Weights of a small transformer language model: width 448, 7 heads of 64.
Each number is 128 + 24 x the weight over its row's rms, rounded and kept within 0 to 255. Layers, rows and columns count from 0. Numbers have three digits each. The size before them is the row's rms in percent of the matrix's.

# layer 10 MLP down, 448x1216, rms 0.0575, rows 0-42, columns 1064-1215
100:104120101133140172121098115126081115104146155098127152080151131131123100118154164121118145108157113142108141130160090101154108133129096164108101124101155125109171142146127164135134126115172115086112129162109141142110105138169114130099163124119099118142112076130072116106125123110121079100119141132105134178122097145091139085096185130120126106118119114105106126120092121144149133076120087101127106117108146130129113093142127134180101115163170155103092123153
102:167127120122134072144090089091135148133159099107149143130143093106136157146106167136165130162124116155143138128126133146125150123149136159139121123125171149098127123133129075099150153118166152148136121158132106144131113133128093153187126169121173130196122105149121133124092171123128151123143161152149130116146148128116102118178126109143140128143135114109139162145140144098117127113127204119159095123096084143099112159128124161156132102161126119090129120064
099:097099097172177093125150129122139155147120137148158120088146086155143127143140143116147138118104172149140111139118154121123096121144122142133101119086099173116142098135145146125125155176104117152142129087165133162153116115145086110134147105112138155129150111184137084121125132126153111149138160132160166140101128162132132129152117103112112119134120166086155144118144133072116182096112110149100101128111067135149124100153125129088103144163161148131106156133
103:137096108169136144162100155075167123127142138157146168155133106108103167135135121133115115137124148123104162123138123102149110120160109160119120140147115113138079115147161136159122129115145155123101160144161137108135155125137146127171138142159095118108164141088108109117132145095089127120122131143161117151127151136178140146122137118160105126111141121141175114114099129123148125124121141145139163128110117122113117117150152100147133159098123142158121126105
109:120169118070124131149124162132099106108133088124112128168121125101113110115136180132137137147144099164153157097141119128133130129095127118141122091130138104091118115119135122109143115103147108098125169124114128070102103104139166200123069156140134097192110118133170102148130136119146116114134134129130098114112141103113086130087112132113123092086147133098121132128140133135142133096060137132151103083114143118157072137127153112146103098141134128167155116134
101:171110112134164120089132112205168159155147114111125153184139143122114158136146118131093116105081168116134079073172081155098142087113113178137153155150134146107117151150158153180123148157136127127177155118127066082135116083119093152172126118127092143162120120183126140164105130096076132147134144135112149086104128130110145134120137136158106142154146163102132104124131113078106107150132140140144115128157112113109185114117131132112124177153092192168143157106
100:118098126143092175099148131102142144124159116153143142137110099140177131126136110132093127145142094160168156133103149129106132082095091114158135130112108176163151136126116134129152128127107111133166124157140137087119116124145157156102116123110168141180094132151122095139133174118185123106115115132173153133105166147116111128073152117117143095153138148127130109154105110128108131092122126103124138111092120166135128106134070106113122114113140143163145105149
101:147132128137136143130112127120089173115142084122139148124123141127103129141099142149083111083126144109160155101108156118130115158106107123138120139119069149156096104170168149085155094087116131199108111158104137182135130134090141118162104122127097122117098158125145174102175126119094128150137139167151117106203169118119127143128107083171078145082117122067169170116148091117151087153134107132140118140138118162133140134094102104155112161143148130139072140148
100:140099128148121137113080105133091120138104161146149087137148115157180123150115132125158098138096084122095139135135123134160143117081160129081133132125123122142102152098103121079142176164133108114119204134116110192182161071131143149168159110171091134142150152143172124142146139090109097119083154089168122102138116149124138138117129101083131161100165137168130146147149131128127111114120113134133096126104082122142147119117148124110113094123143138142122143131
102:089118070132139158122154111127134142091150132122144084137168134112148113126120138081113141091151132167104133148183125137130061189157166169161092092155148102116122106107120136137106159122112080114149148102106130112112165156128097123155109142098105109148113095113101085126090119117148107093139110128135134094130124113135147121097107118136180150123162187105118103096104141147138128103119120081113102125103145141130075092137096117116143151127138132130159114100
100:108176106116107136147139143120109132144137131105119145151092133110105143133079127123132119123123152182163126072148106121138151060127156133134122125138123135121115138125128131100124116140145138125117106086117112110159096100125134097094127139102133142142120139123133100106108102152153128114122129115127112100099121135111127145166083070137158072114114144131179088148150126138163164130123161114119141115132152147163158114157141140159101141085115132158110107129
100:134146122119165127123148095140148159121171097152135148186192092125137094110130104119118127147114139126169115125144152134116135143105104092070123174129146143129139124092173110115093158123143136152131103150117093127118131119132089074140111125090171173125119101162137105107093116145102118132091109144154131129115165177099114137093102156158128082143121126059140105153075124122146128133114090116115076117130129131068149136158105103132175115129139165169121122122
099:108185134155130109118082091135124132068161153131107166151153170166133114138157105095110130183075155124165145092107102125124112160103137094125113106101166168163196130122103116127101137153114098148136127136143132103135114114124125078160100127144135143149170130137095115146177147116147136128135110143155133094111138128120142136120127127097102094123120151141122183126156128103127144117103106124108121105149164116089125112146107120126153173113145114148147089135
100:112115101158088094115098100113132116167110136126188158118113119112098127148157135126137122082111104150142155146142129161129126114119112140108144153140106117109126119088156187113091097151127122118173131154140159137098126077096165118111118129112111135143113146086152164114174134144141180168149145126127108102132116177110152116130157173113075127112157137114148126118145118118181108111115112165133110111092110137150122168153175110162136175106122157144149091165
101:126129165095128134114191110162145139070107108107129151161153217143138106124153128169118119127133152093134179153111091154167143083128135146120151102119121076112133153114122110154100120131114109089148150147105103124102128101131120116129126094150112145129127138139082150143128133102130137129178119179130110100154124124168103151145131147119148136107134105116106150145103172153168156094139163173136108118169123103134127155123132112113118115123105150114112153159
099:158120162133165123129115096098157131089089165114173115121175120139134154109105136103161145108143132187119120151125127128116084113103135112146112113144132100114138156143105139131099128133107129130137175121135135160132133161132137138142175119119143109108151149137129063132107093131170110122159138157148106101155071149139080138123135097130104098135157127131092125118102065169122124150113163139159116148159121161143108168149140141180149124081123124083170116123
100:135149120121096096077164112128090103155101114133142120135139097145128047163137126147079129091123092139143148129117145107106146135167107101149095106157150100136132146137208117116132162142128125132137121093103145092119141126129098101103094109123147116113162140130119154117142155128139098170152134111082154099095122148142137222106130115136095115106079126139092156141099138140161114129129163091142145143165140136114131108145136110115149131132155137091118106102
098:091154144112132177141093119129127111103144130150111180145101161117138104107132108111116136145110135117103127159130108128150121148126124148161132152142119151107130112150129099085153134112134119156107136099140149100134103169109134134141128161138118098144123118115136118101114137157118160159136084157114151146113187149098103161123144155123171124150134124118117139123128114112129101093135128126158109126135115111112123136118144108134135149156157079144082130097
100:118154142096130178123142106136137142092130117095160119147173079146141148131117122096129121180097123125155124136121116083113118104149117087150130132122136094096155107136088119099106112158164089122111127122147159138172111146145100112121132146134143148152111119175140109093140148073152132121146168112124111131152126111138138124144122153107131103107122145112114111154178101109118126124112085118141112142173123118172148140131147124088186099104133113136147134121
099:111137143195121112097154140127155129196110104147107148155159178150137102153167113154147098144123177144136154142110111148125099148125124146143078132088110122119115079118129122134144117190101142119129122180143117119096164117134135114118156084095121121132144108083108123116115153091151129135126133117116161117123117119129152127127138090131137138157064102122123109102142152048172131106140115084060125133125196134105116187135188146125064123132125135162134158123
101:181068103158099169107169092123115151122142128140121128132132138177135119120129124131111162154152098168112112121122132131161172134108120149133126152164093177180136133165176110147105118058157119147122109112136122148153120130133137116135147128125149151080100110137130142079138098147156084133091107134113163148153113118128095151125132090169121135112140118134136156130110131119135124102148121115106130133121131119151154150100121147115122095174129186129169155100
100:153102073135096139159117124161114123138119106166146145131100122150088149134115133091123090178155142147098109132114139116079148121093130134110128093120114163156116140131153178131138104129108134098129105175112089136162122147125148133122113108113127112125108129174152121146151118147126159141131109128146133111149077146119143096113154113153165116091123165136116114151133158164164091097109078160128171120165127119091129118129116174113100109112095106132153154106
101:152132130137148115142147133117133107145102112141103091105142118136157127151102139131127072086156141123143158157115151120131124121116157137124107123110138156158157124163116155113115117128087140119137133126153101071136141103172099146112155140125091143069086137134136125141156148079115063126149105136114113144098140116152093143053128140180075099116161145148136110148118078155150108122158127134133112136121145069150136147148168110115093108138167130146187160151
101:117149141083112179146163108124148097169160143124129135160146156128132138114118131131109139111138127128130134102106127167120127099118130148113161138133156116160144113107156126121156116095148127156118118142155192154118161116115132121139112153109134142114107090133144157104105118115176108158121129149156093130118118157158097112174117148101124136110153107094120105102092121100135139148133138098097122140077153149109157100102153091153151128157182144130134127147
099:136136140159141149120098108106133140150146112114119128124101162128128151133130091147110090108095102121142111146090087138089103140107124146126119132131118142110154120096140114143116142160120125176141142110130098128142117145134126117128163167114123083114122164143133111081119095120154120134139119131150114101131108091163107116154138095135116139124127153151079150143139166146117088069128138163117140115122155094127153095155157114151117160136137108130119110094
098:161155115167110125118134150129128144096162126190123114079123135145161130127107145166131070125101149141146156120120135138102122160151144143137170073173134132114101126117087113138120136126156163107135139166142162138111093118140069094123117122109121111092124138141131129173144134148108115139131110114142131125100125115151126137134144178143132121096119124085137169125150142133117174119120112117132157107163105111102142150164115105120130142111121154152135180157
100:130149125099129153142136161155117100168130170157091176116134102108139095179143154128119122162159115109132113118110123083089170189142130134116085126125167114136120113167129111125130129130108148099110135119130137078160115134105119164105118137131119162098112132112115149117138158108107139099135128090122135152132114156136100124130115146087108164096138139115125147119155167132153178115148175081084148131144120152135091186158088111140127153152112054229170088143
101:146136087119144092161109124109148111122103130117128106086160118104140176131115148130155133152161142125171131112139116119140137151118120148120178159071121161126106089126167105135115144151102154106146125125160120156161144105127108154130098117119079124121130127123124146137142133146170084091153114102135142129082135178098132146122111155162114125128120164108085141106172113143125098152139128167108148171166118128102082161158117095107153163193140162123116093089
103:162149144098122134069152128129180158094136102132161117123127137105129142171146124135133142122102126143135136109150104124135110122102102161084110172087108140121123117156094071109135101072129175106112109158128077126170140123167143095114142154122163111112167157137149137100082123121106130113145156128165138172107116111085117169112125139102150150089145147138115127130156115155111126175133097147160144100116118182106105132110137126113152163119121137133131103149
099:107125134145136133142134134127153153102111123102148141130161102102127110118183140166134116164132117134096091119131141096122158145127122111136129126184108178123135117118116165123150116128124130174087135155140116129196109132122103157141136101097177124134076124133094156108125142107101165094136119104107148088154092167151122125132115169158136119100158146148126118138109112085155139129116124087158077143107130122133153131108151166154140109115137139106145122144
098:104135145130132087119109121098177150121150104114153127097121147133131125132120108111113146201163082101131103140131162116143149130094122101096105138119182140089137092103110160059111124148129081114098136114139138148140125165148171115150092158137134135106143142184116118122145114112144164130147141148133132122106128110161138145115101133142137110107118127136147195144104113108125096115105111117112075099154133129140135131122111167118143126155171112128111142161
099:104152113129140128127186098142128097098143133130149124170173108170099142112105113143103134161113109144141110124104136135117150145154133129115122116145121100155119158152155142127176107145165101124133134119146118142116100131121146097138124099099072125137090135070148103135185113135150115109116133125124117132120154133107132126106124123119131157078158122150156144092172112110155109146133100150140131106144144130130149149131152111164118109123144156131099133122
100:070123127108159102110095117079140106151091142120103119136150161137102136162130162144155138147144163135144116106125110145105142109132105116158135094142096091158132150167133101142108135118173141113138166129109114116142142103097164143110153134095131131106153113146107113156095129120167097110088128124150104168134141145133127108100122148153132127117154122103142145083081090134128083115128150152124161174190106144154104112097132099102093109096142167094141132121
100:139095070139142100126134078114119123092132124156100170156151112115147143166095130140203113131090111151134092149080102149153118150159151121135122132108121146161099130128113164173078127136070135146113143145125129140114114164100146137111143093119069150142138137190110116110141126135159095157126088079119134142149117129118101112123118104138139072135108087127112186102129119067142154082114148117172131134122102101119110150087129139161108118106126121155157098135
100:081101122151151163117156148148113145117107139124137113135133142154153160123146099123122111103139107092126151113096123137148130134141126155101110118147117121092124141137107125091092111133103110127152127092125140138094088099146127146123132129136045155147122127178124159097152144134134124156150128159080147124106133145120176136139146145139121126163147119147095123131146133065135098148122135139109141142098090176146108117193138115160138109135159136151118099136
100:106168160092102104156098145175080140149134129136105126148152135126135124121129108145094173140128111140159123108120119154091088081183132191118158139122099144122121131157080106107096125162122151173117140173127117150152138101164107097114138135126087160124164118145086097131147119120139093112155132104115083112137144115149132118119126129151121117142096114090103129111116086086113111126130089139139118116102130148103125156122139092146121121137103143129100178101
100:094093118160116120102116123157120138140105147148137122055141110144141092129150129146161111146140151134164092157085150122136121124130109120094150134132081139121125137108094152105128111144180159124184156131090122126164114148152120127145172149108135183173185126112108141165144149116109143167128108154100161150145115144121109155152097142125131151091120150094140144136100134123127142134122155154142118157151129091157102142090103149120143117128121118152101143114
097:107106118168169122146135152149102121116147128117144176140139129148169147158111129122121118170101128107106113121112108153111118156115088138116168099177092119129116119153129150119110128103155082144128126140086094120153108093175139122152135104090129178133092149095080082177129130125108145109178126142181165131116132125098114101124132161144141119143165137135164148096166133148131113119090174116134122158157117136166104162133139164137152114164131132092151134156
101:107139131140108113160119098121170160111130109139157160129108104110105145151145148122105149098130095105135118105088160143126102118110127151112148122161110133120136095174126111111121143112110114077139136161118120061091107130135107107139132129131101166126175122102101148111101134113129111106150103091128148136147131097095133132120122131122103140123151109126133098135144086150109071087133140104135127139092105122140125140126153074091136125096107167127116132086
100:177135135155152124075106134118129110131119152124134140143161109125139142141143130131123139139094091153110141143155166116151072084091119097143130097106115102155135146124157139129121111077112138130130134150125134158151117137125089057146142135102126135110126140171109191107151096164110118124131162128156089112099134110122163100152125134115113074137104137149194126131137088142135119100153089131121106130114117138118125104136139156158123129106109151122112123143
101:119135142087158128116170125117169133151148147147121147111109193184148152158148140087134107105110169126120120129095111116122128154144145118166157097101095103142135129117142160093071105140151156129103114132115156102122104146113130129121102132098078137093129120131113085199181103113142149178137155143113108161161145130128120124092097105146142187119113097112145136125123114096135155150110156144140159118107131160110143127125088151134125118164105117133112115181
102:117112097153133120131096108092159127129109144105155163103080122106135133113123132075117154142103124120112145112084142173166106132127095122110094195107119119106122122177104085132147126163127161108110121096119122177179157092130094165146155086099137142140116060112111128105148139133163130083149163184117128166110117137153180144141089114141122082125094133117135148158091102169121142142141104135131136144135136124110111161119106131141079117142140134130120146126
098:114119157145104131108126143113116141125126105132157083129161106123114097178149099146103120137136126132103105164098147137150130131155138135100108176124101136132130124139123120157133166129154135113094153131124142118126149136147142131134161174115152156155107105156082097160141127132121142147135127135092111095142126099173111112085128114091114123121138153145078106137154128140098112131130140104174125139135139113171131110123117107120100129150131169124152107103